{"num_hidden_layers": 10, "hidden_size": 96, "num_attention_heads": 3, "num_key_value_heads": 3, "head_dim": 32, "intermediate_size": 256, "vocab_size": 4096, "hidden_act": "swiglu", "norm": "rmsnorm", "norm_place": "pre", "norm_eps": 1e-05, "positions": "rope", "rope_theta": 10000.0, "rope_fraction": 1.0, "qk_norm": false, "attn_scale": 0.177, "bias": "none", "tie_word_embeddings": false, "parallel_block": false, "init": "normal", "init_std_qkv": 0.0377, "init_std_o": 0.00843, "init_std_up": 0.0377, "init_std_down": 0.00516, "init_out_by_depth": true, "optimizer": "muon_variant", "learning_rate": 0.00494, "beta1": 0.93, "weight_decay": 0.0, "lr_head": 0.0131, "max_grad_norm": 1.0, "warmup_steps": 200, "schedule": "wsd", "decay_fraction": 0.874, "decay_shape": "exp", "final_lr_fraction": 0.0, "batch_tokens": 16384, "max_seq_len": 512, "doc_mask": true, "train_tokens": 136800000, "max_steps": 8350, "dataset": "wikipedia_en"}
Each number is 128 + 32 x the weight over the matrix's rms, rounded and kept within 0 to 255. Layers, rows and columns count from 0.

# layer 7 attention value, 96x96, rms 0.146, rows 4-31, columns 0-95
[[122  96 116 107 125 139 141  91 102 156 133 137 131 159  97 118 135 105 134 127 110 136 123 129 134 118 146 111 131 125 117 112 114 117 102 117  78 101 114 100 155 158 107 156  93 135 117 144 109 133 129 107 158 112 132 141 103 152 120  78 144 126 119 159 140 143 128 107 144 119 108 156 186 151 135 116 142 105 144 159 113 104 151 145  98 116 122 150 118 107 142 127 158 121 115 131]
 [103 130 116 122 156  96 140 151 152 119 171 134  87 135 150 150 159 117 107  90 161 146 113 109  86 132 160 125 124 145 123 132 177 153 120 116 106 135 124 139 121 122 148 109 113 125 142 101 107 152 113 109 111 171 117 148 120 157 139 142 116 135 136 117 138 136 124 117 118 105 139 146 142 104 118 159 130 127 129 130 159  98  94 151 134 150 127  95 109 139 112 150 153 121 115 136]
 [119 145 138 114  99 136 118 104 132 144 120 111 111 131 121 146 126 118 120 185 150 149 108 165 140 158 117 135 125 155 138 141 126 123 158 115 123 187 111 121 102 107 118 158 108 149 118 128 133 159 105 145 130 155 173 139 103 117 113 108 147 104 119 116 145 154 110 103 147 148 138 134 115 140 133 125 157 164 100 121 172  82 152 145 162 142 110 123  96  93 163 157 148 141 157 145]
 [111 111 101 107 126 142 141 165 105 164 112 138 153 123 118 154 115 118 111 143 115 102 148 124 128 131 135 116 131 167 135 125 155 102 132 111 128 113 148 142 140 114 143 115  95 149 117 145  98 104 115 102 105  96 134 112 157 124  98 112 143 136 127  95 133 142 170 156 102 136 131  92  95 100 141 130 143 112 132 131 132 139 111 112 132 138 113 146 128 145 139 116 133  93 112 130]
 [102 129  85 116 137  86  99 130 133 119 130 152 127 167  78 117 121 156 139 121 148 120 116  93 161 107 166 147 143 161 155 118 139 148 166 159 107 105 146 144 116 127 106 137 143 149 134 111 151 112 142 130 110 153 148  98 157 108 138 139 145 142 114 118 145 122 150 110 125 161 123 115 185 104 148 130 135 136  97 109 105 151 155 129 143 124 126  99 119 127 118 142 101 128 135 153]
 [135 135 156 122 119 136 152 153 107  88 125 113 146 147 123 103 136 101 131 114 105 128 127 145 181 123 123 134 153 169 127 151 117 108 119 145 125 102 119 134 126 128 124 129 148 142 169 105 153 153 113  87 107 147 119 123 125 155 156 149 120 146 136 160 119 142 145 100 124 140  97 127 150 153 146 129 163 141  88 143 133 122  91 105 112 122  82 122 114  92 117 105 142 154 133 139]
 [116 122 131 131 139 149  98 152 152 142 149 137 137 111  81 140 130 131 123 116 142 151 126 165 105 117  91  67 168 118 102 136 127 128 149 137 134 136 133 156  88 168 128 133 149 131 147 164 131 138 156 142 117 131 148 101 120  90 129 105 152  95 135 122 121 100  96 107 105 141 134  98 140 109 154 120 152 136 110 171  82 106 136 115 107 112 127 122 111 153 141 148 150 133 103 121]
 [132 122 148 138  99 154 117 119 131 116 156 125 133 144 115 115 172 150 150 107 165 123 121 127 164 149 119 140 131 138 133  95 121 126 151  55 122 132 114 138 113  65 142 117 140 101 147 126 126  96 139 106 133 152  85 121 105 129 101 148 109 140 116 113 117 119 126 163 149  75 143 144 165 131 111 162  83 172 151 126 150 148 131 133 130 126 110 119 145 138 114 142 126 103 125 129]
 [ 95 129 106 131 112 106 101 169 104 106 142 132  87 103 123 111 104  88 159 151 154 125 150 158 104  96 126 105 148 130 124 142 145 139 108 104 139 116 133 142 125 140 114 149 137 151 158 161 148 138 147 148 154 125 145 106  95 149 119 126 116 126 169  92 103 157 124 147 168 141 126 134  90 111 102 143 140  92  98 125 108 113 123 127 123 113 149 128 134 178 125  92 114 123 121 133]
 [119 151 145 134 115 107  91 128 117 136 129 107 135 121 140 105 130 118 131 127 131 157 117 105 125 130 117 120 154 108  92 159 127 121 149 114 153 119 151 115 146  93  87 144  97 130 138 151 156 169 160 119 153 163 126 174 123 151 131 123 151 148 135 100 147 117 119 131 156 167 136 141 118 118 127 167  93 120 136 132 111 147 176 128 114 129 125 117 137 129 100 171 121 116 122 174]
 [127 137 148 114 121 155  70 135 171 103 125  99 183  78  89 134 125 122 147 140 139 145  89 132 146 141 103 117 126 118 134 132 109 131 126 116 122 131 120 141 159 129 132 151 133 121 134 156 118 157 124 118 114 152 138 110 140 113 149 113 143 143 127 128  95  78 118 140 129 147 146  97 106 120 116  87 123 120 146 128 158 136 140  96 100 118 119 130 117 135 130 114 133 154 115 130]
 [131 133 176 140 109 135 129 129 161 139 129 137 118 142 124 132 171 114 100 162 133 154 126 160 126 115  90 139  93 165 148 139 116 118 114 122 131 127 168 125 155 128 128 111 116 103 137 113 112  99 113 125 126 115 108 112 120 145 139 142 108 125 131  89 107 134 103 135  91 124 132 112 123 112 101 135 157 139  87 112 172 152 142 133 107 125 146 124 159 131 145 127 153 150 106 126]
 [114 126 171  72  95 165 133 154 123 148 132 121 145 146 119 123 122 137 112 143 130 173 144 129 114 114 123 109 111 125 109 119 148 116 130 135 118 111  57 104 164  97 150 121 147 118 131 115 132 125 118 119 119 137  74 110 132 127 139 134 138 129 152 107 116 128 146 111 147 148 115 108 107  96 126 107 128 119 165 148 116 153 128 149 127 117 149 157  85 158 113 158 117 130 143 121]
 [119 100 126 136 135 165 153 123 144 119 163 114 115 154 111  99 135  99 109 134 127 118  84 115 112 113 129 135 152 115 136 158 126 157  99 104 108 121 174 147 158 105 141 108 157 110 114 125 155 146 110 137 144 166 122 127  98 114 165 164 114 116 135 133  92 153 113 128 130 142 130 142 113 147 121 114 151 159 105 128 145 105 145 138 149 154 146 137 122 133 122 150 117 125 125 144]
 [123  87 138 119 141 129 147 118 120  76 125 112 133 143 103 137 146 152 120 128 116 143  98 135 131 135 117 117 145 128 125 139  96 137  92 161 117 151 150 115 127 119 130 132  76 174 100  94 108 155 151 139 131 127 177 122 115 126 127 100 146 117 118 105 123 120 148 137 126 122 101 105 125 130 108 125 106 130 132 105 135 134 107 154 122 107 143 142 132 132 112 145 119 156 140 113]
 [ 89 155 126 148 136  83 159 192  87 133 144 157 136 166 104 110 140 133 107 119 100 122 122 135 131 151 129 129 114 135 141 109 155 132 130 122 128 108 126 142 155 117 166 115 146 140 120 126 134 179 166 132 147 123 119 133 134 115 155 111 120  99 109 138 116 132 116 143 110 121 179 142 139 138 153 130  88 130  70  78 137 149 140 111 136 111 160 122 103 145 116 148 157 132  96 136]
 [119 121 145 152 103 148 121 142 150 147  76 179 134 147 129 155 118 111 119 135  87 138 144  94 137 112 133 146 120 111 109 132 129 120 134 137 111 179 115 171 102 112 119 116 136 139 121 114 127  90 130 128 128 111 105 145 126 121 125 121 126 149 127  74  90 129  77 116 121 125 115 116 132 117 151 115 125 134 158 100  82 123 137 137 107 107 105 151 157 134 115 138 143 145 110 121]
 [159  79 121 153 130 123 114 138 128 121 157 101 129  87 111 144 116 106 135 104 168 140 145 108 113 101 101 150 138 122 149 130 126 123 175  93 137 142 152 137 118 160 150 138 119 145 104 146 124 122 121 146 102 122 127 176 100 182 151 105 107 100 120 132 156 111 128  98 146 151 139 110 125 101 122 129 108 156 113 155 115 102 120 131 112 155 114 140 114 146 131 127 163 113 152 153]
 [117 142 124  89 155 136 116 126 109 106 111 126 101 172 134 127 144 150 129 141 118  93 144 144 124 140 104 114 114 104  80 113 141 145 142 139 123 150 124 140 144 153 129 135 137  98 125 138 162 146 134 112 154 130  99 133  95  96  93 117 101 119 160 172 120 103 127 153 140 140 114 112 100  91 125 116 159 117 139 143 144  89 113  99 113 122 161 116 165 126 121 110 142 130 104 132]
 [122 111 143 177 151 145 126 127  98 112 139 134 118 158 135 156 146 124 109  97 101 120 112 106 128 137 114 143 114  94 142 109 147 119 111 150 138 166 127  86 150 112 127 124 107 137 145 145 151  88 172 121 125 119 111 123 147 110 137 143 143 138 116 146 104 129 129 139 145 166 137 145 124 115 108 103 120 130 132 116  99 150 128 152 114 101 115 135 124 126 124  89 118 122 134 152]
 [133 125  89 115 138  72 107 140 155 133 146 119 146 143 143 136 130 120 142 131 136 133 128 119 144 147 132 104 129 101 123 126 139  96 103 142 119 121 116 151 153 149 136 128 128 123 120 114 150 100 111 136 147 101 123 123 122 155 109 141 151  92 156 151 132 152 153 125  85 139 137 121 133 151 150 133  90 121 127 137 134 132 131 130 131 143 150 132 163 113  89 127 142 112 142 108]
 [119 130 132 128 128 166  96 128 118 124 123 154 103 123  85 139 150 143 122 152 109 107 144 125 114 115 128 126 145 140 141 123 111 133 130 121 118 124 123  95 141  87 154 143 119 122 123 149 110 147  91 149 120 132 144 161  99 151  82 150 146 100 143 142 115 154 129  98 114 114  92 134 115 119 126  99 121 122 132 165 137 166 148 150 184 119 118 125 126 144 102 111  92 138 121  88]
 [ 90 136 135 124 173 168 115 178 116 152  97 117 106 149 138 127  95 122  92 127 119 120 131 146 140 147 155 115 139 141 133 146 114 127 114 134 142 115 118 105  98 126 130 133 114 130 118 126 161 112  85 137 107 133 183 113 116  66 168  91 139 100 120 114 112 138 111 140 114 123 178 125 168 137 164 120 118 118 127 126 106 161 104 147 128 128 114 122 141 143 104 117 126  93 143  94]
 [176 123 140 147 104 121 121 143 169 105 129 115  97 121 124 118 106 131 136 111 128 139 145 115 128 135 137 147 122 127 116 131 140 114  96 110 146 147 138 106 115 128 109 148 128 149  93 111 101 140 136 184 127  88  87 114  96 115 117 138 112 110 136 102 148 131 132 133 116 146 155 155 129 142 138 145 127 110 102 125 148 108 143 114 102 114 111 106 126 123 109 125 108 121  99 106]
 [161 114 125 131 148 119 142 124 103 134 169 133 163 147 144 122 140 148 132 120 126 117  98 109 161 126 152 142 111 141 121 176  95  93 127 132 116 124 113 146  98 172 134 147 138 140  91 136 108 115 121 114 158 142 125 145 127  92 113 129 155 132 128  89 159 133 129 120 134 143 158 101 129 127 120 126 116 137 132 107 129 136 131 140 178 137 111 146 115 115 141 113 106 139 126 126]
 [122 120 126 124 154 101 127 121 102 136 143 156 117 113 127 136 125 162 119 111 131 149 126 128 132 130 133 117 130  87 135 151 129 128 126  99 126 136 138 141 156 131 108 101 180 140 135 122 152 138 113 151 131 154 127 120 131 144 158 113  84 151 109 142 110 138 104 132 128 138 142 136 140 105 134 118 148 115 155  76 151 121 139 105 104  92 116 125 123 147 140 123  97  89 125 126]
 [ 83 131 138 134 110 140 123 124 136 134 104 113 125 144 135 140 114 162 142 106 147 148  94 105 161 109 112 166 156 105 128 123 133 138 125 158 132 110 110 135 136 128 140  94 158 166 126 140 122 109 132 160 140 115 111 137 117 135 115 136 129 114 166 128 134 113 108 109 130 113 137 135  93 144  84 110  83  65 115 143 160 137 152 125  84 147 144 131 143 131 155 140 123 133 145 163]
 [ 87 129 113 100 153 104 162 119 124  96 125 131  93 113 126 104 108 149 169 129 124 109 155 131 140 153 174 102 120 126 117 125 122 171 158 145 133 165  96 133 107  93 123 117 118 164 146 152 106 105 108 109 121  80 116 119 126 120 131 138 131 125 125 118 156 168  97  87  89 142 146 103  87 123 120 121 154 136 126 114 104 126 134 146 129  99 166 146  94 128 111 111 146  99 155 121]]
# layer 7 attention output (transposed), 96x96, rms 0.13, rows 4-31, columns 0-95
[[145 153 134  92 105 135 140  85 133 161  92 140 146 109 151 163 115 129 114 117 150 128  96 140 109 150 120 106 125 134 129 131 138 158 121 147 124 162 109 157 123 129 140 144 128 184  99 134 128 160 137 130 165 116 153 132 131 144 149 132 109 121 171  87 129 147 148 138 117 114 122 136 103 129 129 156 134 150 100 141 123 106 159 111  85 128 129  97 143 142 138 129 133 160 131 129]
 [136  94 110 109  80 125 142 124 149  75 123 115 131 132  88 162 126  98 152 160 118 130 107 121 142 124 165 154 144 161 103  79 132 113 111 119 116 117 128  99 112 121 146 125 133 112 128 118 127 119 100 128 127 116 127 148 148 146 181 120 132  84 135 142 102 136 132 100 117 156 134 130 129 108 129 146 144 120 140 132  99 147 145 171 134 132 141 161 158  89 144 121 115 127 129  79]
 [136  94 112 133 179 103 133 129 122 144 111 131 176  67 113 189 116 137 134 123  99 137 115 121 120 144 117 139 139 152 136 139 151 145 118 146 105 137 109 103 115 144  82 110  86  70 129 112 155 112 141 110 155 121 104 121 116 135 114 135  98 149 153 141 125 104 114 169 149 119 118 111 151 144 140 112 158  85 106 104 133 125 142 146 105 152 111 159 126 136  90 130 113 137 167 159]
 [118 135  93 150 109 105 117 116 136 127 127 115 151 104 107 128 124  96 142 124 126 135 151 132 111 123 146 130 110 102 133 112 124 108 158 101 160 115 119 128 146 128 132  85 126 190 105 111 140 116 135 101 105 143 149 103 130 131 122 127 146 102 135 113 163 138 134 117 116 116 133 143 121 122 112  80 145 156 121 139  90 134 141 142 119 126 151 124 143 121 167  94 153 115  95 150]
 [148 152  86 110 119 138 140 117 166 135  95 115 110 121  92 106 121 157 163 151 136 118 114 110 114 120 131 115 128  98 145 128 156 115 155 116 138 148 113 102 139 130 134 127 143 121 132 100 131  90 136 134 131 139 122  88 174 135 111 122 138 109 158  99 125 112 100 143  91 129 107 149 160 102 127 142 104 103 131 188 141  90 103 168 145 116 133 118 118 146 117 145 159 145 118  90]
 [136 121 116 116  95 142 134 133 121 122 134 126 119 116 154  97 118 158 152 157 130 109 101 125 129 145 105 119 115 124 127 141 151 104 159  94 128 133 112 147  74 152 159 136  99 129 200 102 131 149 128 133 129 130 120 115 124 152 117 109 116 162 120 128 128 143 116 161 135 152 125 134 122 148 120 120 124 117 132 159 124 162 134 124 158 127 141 121 125 155 123 125 123 138 154 135]
 [125 131  93 160 111 116 115 138 130 121 137 135 120 107 153 146 137 119 140 129 144 130 108 142 131 117 158 109  96 121 142  98 132 171 126 158 129 127 127  96 109 122 126 147 134 143  84 129 115 110  83 122 147 136 103 136 143 132 139 154 113 131 137 144 165  91  94 141 133 161 119 103 158 122  86 128 145 120 106 152 133 152 139 129 143 122 141 143 142 152 149 154 122 121 110 144]
 [141 155 120 146 128 110 125 134 141  97  87 154 108 162 119  81 154 115 131 123 129 122  87 140 141 145 145 114 129 132 134 142 103 123 105 106 109 128 165  73 117 136 141 130 142  88 118 125 111 122 135 152 158 120 143 113  99 115 143  94 133 127 104 168 109 131 157  94 137 134 120 135 139 162 156 109 139 126 126 126 103 165 122 104 114 125  89 175 143 136 140  97 120  59 138 144]
 [134 139 126 140 113 189  95 167 128 120 150 154 105 112 127 176 154 106 115 108 135 138 130 152 145 109 156 119 108 122  93  87  94 102 155 115 157 136 119 122 135 116 147 120 119 117 122 128 129 136 131 100 155 100 144 122 118 147 132 179 124 122 107 162 161 132 104 128 147 124  90 121 131 117 120 106 113 102 141  91 123 119 145 169 127  89 137 103 115 119 137 138 142 140 144 145]
 [138  99 143 136 169 146 120 119 123 163 140 138  99 113 116  93 125 136 123 142 107 136 127 107 155 137 151 130 106 135 149 150 135  96 137 113 132 114 148 115 129 133 175 114 159 130  99 127 108 121 154  87 183 136 128 151 127 148 126 105 125 100  70 133 150 117 105 121 148 157 144 105 125 120 142 141 127 116 124 103 106 111 121 158 133 111 150 122 125 116 139 152 110 107 159 105]
 [124 118 147 152 136 123 143 156 155 124 113 134 114 140 145 186  98 134  95 137 144 157 135 131 162 141 161 110 115 132 148 183 113 129 128 109 147 117 126 109 103 147 132 156 127 125 127 169 105 119 133 104 132 126 117 113 124 152  94 121 138 125 118 127 143 127 116 133 129 121 130 118 160 139 120 100 120 131  95 134 168 125 164 101 153 170 139 149 122 154 165 157 129 117 125 119]
 [102 156 125 123 150 107 140 106 138 106 134 146 129 150 110 145 143 119  91 135 152 137 133 108 121  98  95 117 122 126 136 131 137  82 145 133 130 125 128 134 130 108 159 115 101 102 142 131 144 157 110 153 154  95 113  96 129 138 158 111 138 108 100 114 143 130 146 112 104 137 140 126 144 120 108 135 125 139 106  84 134 148 116 107 118 125 148 163 124 148 123 117 124 134  90 147]
 [126 115 146 114 129 117  96 116 136 111 143 101 135 177 155 117 130 126  90 156 138 122 138 129 122 120 113 119 154 127 132 117 148 119 108 107 153 144 129 136 125 123 121 117  84 185 124 128 144 131 115  86 149 126 111 123 113 139 106 108 152  85  92 142 125 119 145 108 144 128 142 144  93 146 133 116 143 129 117 172 191 128 145 139 130  98 110 137 118 122 127 134 100 135  86 129]
 [101 144 119 143 136 166 125 129 125 132 139 116 139 141 115 168 116 167 139 125 134 141 112 115 173 133 123 100 102 142 136 130 159  79 125 128 140  95 142 119 121 116 125 108  87  87 119 122 150 123 125 145  84 114 118 110 162 137 152 114 121 117 147 137 112 132 118 139 150 108 128 134 145 163 159 128 112 115 134 140 131 134 103 116 172 125 146 145 141 173 120 110 113 127 150 157]
 [131 102 126 146 132 135  85 105 163 146 128 146 113 126 134 157 103 127 151 139 121 108 119 134 126 118 140 122 119 126 135 115 154 122 127 151 112 118  96 111 116 112  77 121 121 135 133 127 142 153 147 106 130 131 128 136 117 113 114 123 126 142 139 124 120 111 109 108 129 129 157 124 138 125 102 121 115 112 117 100 116 168 123  74 124 117 138  97 155 110 146 128 152 193 142 109]
 [125 133 118 129 133 126 108 114 119 120 114 135 128 156 143 115 112 138 141  89 132 166 104 123 112 120 176 138 102 148 139  82 106  80 158 116 133 123 108 162 130 120 144 107 100 128 127  95 125 128  97 147 112 113 143 155 178 130 132 120 127 137 111 135 124 123 107 131 108 120 148 146 128 140 135 130  87 128 122  93 159 145 161 139 107 159 122  98 127 142 139 158 154 111  96 132]
 [120 116 130 127 135 150 128 146 175  98 121 101 153 147 137  85 127 121 159 122 132 134 142 114  93 128 107 109 125 153 118 139 113 100 105 143 109 136 150 121 161 131 137 121 112  89 120 130 145 162 138 114 143 103 163 125 127 143 119 123  99 137 112 115 178 124 157  78  96 129 107 129 136 126 102 130 125 145 118 125 137 105  58 103 188  79 126 119 141 157 137 133 130 116 110 128]
 [142 107 144 114  84 138 123 163 131 117  87 139 130 126 141 157 117 151 147 140 134 108 142 101 138 136 167 138 117 137 116 140 115 154 124 155 126 123 133 112 113  78 125 143 155  84 103 146 120  85 105 126 138 116 155 162 123 118 130 107 126 149 111 129 129 104 165 116 133 185  97 105 124 150 150 110 131 116 130 138  91 114 129 133  75 103 155 151 113 121  84 123 122 130  89 121]
 [149 141 117  69 127  99 143 139 126 127 142 159 139 117 185 124 139 112 106 142 124 155 128 138 155 118 108  74 145 125 122 101 115 140 117 115 108 121 154 146 141 142 117 140 133 109  86 159 124 128 109 119 130 145 114 115  98 132 121 140 112 134 110 131 172 127 103 145  88 138 124 120 122 138 153 142 131 153 124 146 113 128 140 153 151 120 146 121 168  95 168 157 128 140 122 154]
 [120 124 153 136 146 169 133 150 140 134 121 116 141 126 167 130 139 122 123 118 105 118 114 131 101 114 116 131 120 118  91 118 153 115 147 116 108 140 193 120 151 136 156 146 126 124 101 114 173 131 122 122 150 148 165 160 161 118 118 135 131 163 109 133 142 152 133 133 121 142 128 130  96 133  82 135 124 108 113 109 127 125 131 119 122 119 173 121 115 154 166 125 149 113 123 126]
 [118 114 150 139 138  91 118 114 119 161 127 164 128 117 153 123 146 125 105 109  97 140 123 119 126 132 142 116 113 111 112 108 126 137 124 161 148 113 152 124 113 141 157 125 107 169 116 130 100 103 133 177 157 113 136 121  96 140 143 163 136 114 154 102 120 103 137 105 155 122 140 134 124 127 156 126 133 114 134 141 140 144 116 135 106 127 111  85 142 115  92 124 123 131 140 158]
 [148 114 129 181 177  93 113 119 123 159 135 141 165 127 142 180 115  97 139 123 152 129  97 104 130  88 104 133 107 135 129 120 116 189 114  97 162 133  87 109 121 130 102 115 155  90 118  85 134 120 159 112 137 132 116 129 119 120  95 158 111 108 146 158 147 153 105 106 103 101 141 151 111 155 137 127 130 128 129 165 129 119 112 131 148 136 116 138 140 137 154 101 110 162  96 142]
 [121 126 142 131 128 135 100 135 128 139 110 110 114 125 124  98 124 103 191 131 140 137 137 166 113 133  94 145  87 137 130 130 116 121 128 144 107 104 144 104 152 116 134  91 111 153 120 109 147  56 120 144 108 176  91 127 166 116 118 150 100 138 147 172 128 116  96 158 111 125 152 126 125 154  92 111 127 155 102 129 112 133 100 141 108 143  75 102 156 121 130 145 124 166 152 123]
 [ 99 124 148 120 119 172 119 165 161 108 188 151 116 147 113 128 117 114 172 134 130 120 119 115 151 142 146 129 157 121 129 132 103  94 139 150 152 126  98 138 140 130 125 109 119 126 108 133 121 110 129 149 104 132 129 145  94 135 141 133 136 147  98 174 159 133 156 114  93 125 115 149 132 104 137 130 156  86 133 131 131 109 157 104 126 110 142 109 115 118 116  86 148  90 132 127]
 [132 123 108 141 142 128 126 171 135 112 153 123 138 133  93 132 114 133 108 130 126 105 117 134 132 126 142 104 101 123 104 119 122 122 131 102 100 109 108 117 115 126 119 114 124 153 114 116 156 153 137 118 147 120 136 146 137 107 143  87 108 118 128 108 122  86 137 152 132 114 107 109 133 129 130 134 145 101 132 138 122 103 114  98 138 152  67 125 144 107 105 120 115 173 120 117]
 [137 134 114 148  87 144 149 125 100 102 124 141 131 140 146 123 129 127 119  83 133 137 101 171 153 141 126 120 170 121 134 144 123 123 119 107 129 134 125 109 139 106 141 122  99 137 101 132 114 105 117 143 124 122 149 115 170 128 146 122 156 137 112 113 131 126  97  88 135 116 118 146 147 144 146 152 115 148 162 133 148 105 105 154 162 133 160 138 118 139 106 136 138 156 112 120]
 [124 152 132 133 134 130 103 140 159 129 132 159 134 105 148 147 138 142  99 138 133 165 141  82 166 124 132 107 140 110 178 154 113 112  97 126 104 175 139 130 155 129 148 150 128 124 124 127  98 148  74 110 138 159 149 105 153 123 136 169 184 107  90 155 117 131 125 135 130 111 119 192 123 136 154 130  83 113 118 107 113 107  83 117 112 122 148 145 112 123 116 126 105 155 124 114]
 [112 109  92  95 113 132 115 158 148 120 156 145 119  80 167  82 123 125 159 126 112 150 150 147  85 141 127 149 118 121 102 113 140 154 125 116 154 117 131 108 159 139 109  92 126 132 123 127 150 145 162 116 128 110 158 107 119 130 154 124 114 100 127 138 130 123 125 141 119  88 143 140  85 107 136  98 113 126 160 152 156 130 120 114 110 116 114 145 148 117 127 143 156 133 124  99]]
# layer 7 attention query, 96x96, rms 0.0861, rows 32-39, columns 0-95
[[148 129 103 149 115 118 147 110 120 106 108 154 128 114 124 144 131 120 127 130 121 106 176 132 131 132 134 135 124  95 144  99 107 141 121 139 127 135 139  96 110 133 149 112 105 154  98 114 105 149 111 160 169 145 159  84  89 155 118 162 152 114 125 127 143  92 130 124 139 101 125 141 175 138 125 122 118 121 159 164 146  98 130 119 119 134 123 113 144 119 118 154 145 126 112 131]
 [130 104 171 134 150 159 144  77 144 111  99 151 125 165 110 122 172 132 117 154 117 103 137 109 126 100  96 119  95 101  93  90 131 125 142  81 120 137 138 118  98 106 102 136 144 115 101 103 128 145 102  84 124 149 140 134 128 131 149 151  93 117  98 114 130 110  91 147 105 114 126 130 150 140 101  86 120  86 139 148  99 126 123 131 133 165 122 150 152 120 120 105  77 125 148 108]
 [166 103 159 133 142  96 136 146 111 173 131 129  91 128 127 143 107 108 159  93 108 124 117 152 133 142 141 124 151 126 157 137 132 105 139 145 126 121 137 131 124 114 105 136 141  89 125 110 149 123 126 134 115 105 103 125 142  96 131  97 133 137 113 107  87 183 127 152 129 122 110 150  74 109 153 172 102 171 104 129 158 173 122 108 116 115 109 112 117 158 147  91 148 149 127 143]
 [ 98 109 159 118  96 136 115  95 105 108  91 140 142 154 106 112 144 165 132 176 160 114 151  88 140 123 136 108 122  97 105  90 104 122 122 108 108 161 151 124 121 143 147 129 134 100 167 121 142 157 111 108 142 166 135 133 132 164 170  84 111  89 124 122 127 113 156 134 108 147 109  98 151 146  98  99 132  86 123 122  95 120 111 161 152 119 130 179 164  53  95 124 124 142 111 135]
 [115 177 147 128 124 127 117 108  85 144 105 135 178 158 118 152 144 101 132 151 173 114 139  95 147 124 120  52 146 132 110  92 115  84 142 152  85 105 144 172 167 122 158 125 118 120 138 140 136 147 101 134 163 142 129 109 152 101  92 143 114 154 125  95 108  91 146 127 110 160  84 109 169 148  82  82 119  86 114 138 124 159 111 162 175 131 156 145 140 101 138 108  74 148 119  96]
 [114 160  92 153 164  89 117 136  98 131 154 106 128 101 143 227  56 108 152  94 110 149  84 132  94  94 137  85 176 169 158 126 142 159 115 167 144  71 155 125 166 145 107 146 122 155  81 140 149 129 141 181 106 166 152 110 155  96 110 142 126 184 173  69  88 163 120 113 167 101 119 126 111 132 194  97  35 179 128 128 185 151 139 140 124 103 125  89 106 153 194 144 137 149 126 126]
 [190 117  57 178 110  88 147 157 155 110 158 117 105  78 123  92 100 117 157 117  99 132 101 153  68 107 184 184 144 196 177 110 130 186 144 213 191 153 120  85 132 125 127 153 153 174  92 121 130  70 166 115 103 119 119 173 166 134 176 126 135 157 133 103 161 164 159 125 171 126 127  98 126 118 161 145 111 216 182  75 136 107  71  98  86 145 133 113  75 186  76 159 161 124 153 102]
 [145 144 122 120 140 105 112 111 131 122 172  76 160  88 144  85  81 118 125 116 162 108 113 138 153 118 171 150 107 140 130 126 105  65 143 136 113 100 144 131  73 118 112 135 159 175 163 146 131 141 120 137 136  84 152 135 128 154  97 127 143 113  99 112 164  93 146 130 113  85  76 106 110 104 129 120 127  80 123  83 195 132  92 138 156 165 148 131 119 141 116 142 143 135 133 109]]
# layer 7 attention key, 96x96, rms 0.095, rows 32-39, columns 0-95
[[118  86 126 142 149  71 165 119 114 135 140 180 102 115 161 123 114 134 139 149 122  99 129 130 125 117 132 109 121  92 116 113 114 126  83 136 137 125 123  98 123 170 137 107 148 148 136  98 115 122 102 106  93 103 143 132 163 143 151 107 133 125 100 123 104 122 130 139 172 129 124 132 158 105 126 159  94 134  97 151 123 136 115 132 115 125 101 126 119 143 115 138 152 158 129 134]
 [116 146  81 140 115 125 134 117 143 121 153  99 110  87 107 116 131 107 132 122 134 154 109 135 100 139 145 144 141 114 148 129 113 119 101  99 115 110 122 140 149 148 152 139 108  93 140 103 139 144 142 105 123 146 147 124 122 117 141  68 153 136 105 185 123 142 150 106  90 185 143 138 102  87 137 131 127 136 106  87 110 160 113 147 140  90 140 183 143 129 118 136  72 113 121  99]
 [144 133 119 147 139 134 176 113 120 126 128 122 148 123 168 142 127 120 130 166 125 132 127 144 133  90 136 147 154 149 135 134 114 111 132 142 147 127 146  87 123  97  88 138 170 161 120 131 123  88 103 165 116 125 128 179 165 171 104 178 132 158 138 102 132 119 106 136 133 102 100  98 142 118 185 138 146 145 122 135 191 102 122  73 121 192 147 103  92 159 127 140 142 145 188 133]
 [157 154 117  94 117 128 116 140 116 171 162 124 153 140 116 104 144 122  66  92 114 174 114 112  98 127 129 152  82 127 139 121 121  86 117 117 119 110  98  93 129 141 152 146 104 137 142 160 131 131 131 148 132 142 159 108 118 115 179  63 110  82 135 123 110 121 171 142 110 191 173 131 163 132  87  90 107 125 121 100  99 116 124 119 127 153 100 125 119 122 130 122 107 119 124 105]
 [123 106 118 107 124 118 170 133 138 113  93 116 147 112 121  82 100 110 160 157 149 104 124 133 100 147 168 139 133 120 121 111 127 142 163 187  79 140 140 134 127 114 139 158 134 111 147 110  94 165 106  90 154  94  90 179 113 104 177 117  76 120 102 133 134 160 132 103 116 154 104 145  84  72 103 120 148 101 178 123 134  78 102 144 156 118 193 194 170 140  89  61 113 135 138 115]
 [ 89 100 124  99  79  88 124 125 144 122 139 144  70 161 141 151  71 115 139 163 132 141 132 116 147 165 122 115 148 185 130 176 143 153 124  86 120 199 173  96 128 125 139 113 129 115 112  50  97 140 119 158 166  74  92 163 125 134 176  97 108  93 147 134 153 125  86  99 166 101 134 154 115  94 112 135 156 136 153 100 108  79 112 163  98 159 140 155 170 136 114 142 163 140 175 126]
 [137 177 146 126 157 158 108 128 140 179 176 127 145 103 121 152 217 195 170 137 140  92  77 147 136  89 107 190 185  89 109 116  75 136 153 132 147  87 134 167 170  88 132 139 149 123 120 239 109  61 141 204  79 185 129 116 120 206  10 147 140 170 148  92  84 143 170 149  58 174 115 136 180 202 187 102  86 190 129 187 125 128 116 138 141  25  76  84 103 101 194 181 107 115  87 149]
 [108 115 178 111 138 158 190 132 110  91 127 133 103 174 152  81 113 116 143 168 122 122 125 177 149  96 116 206 146  99 136 141 101 160 207 120 114 135 109 118 111 128 103 111 114  69 163 146 117 138 106 144 179  88 122 128 190 119  89 161 144  92 105 120 117 163  81 149 165 105 142 124 129 133 105 141  65 121 138 166 158 121 153 133 124 116 152 133 166 136 129 118 170  89 136 151]]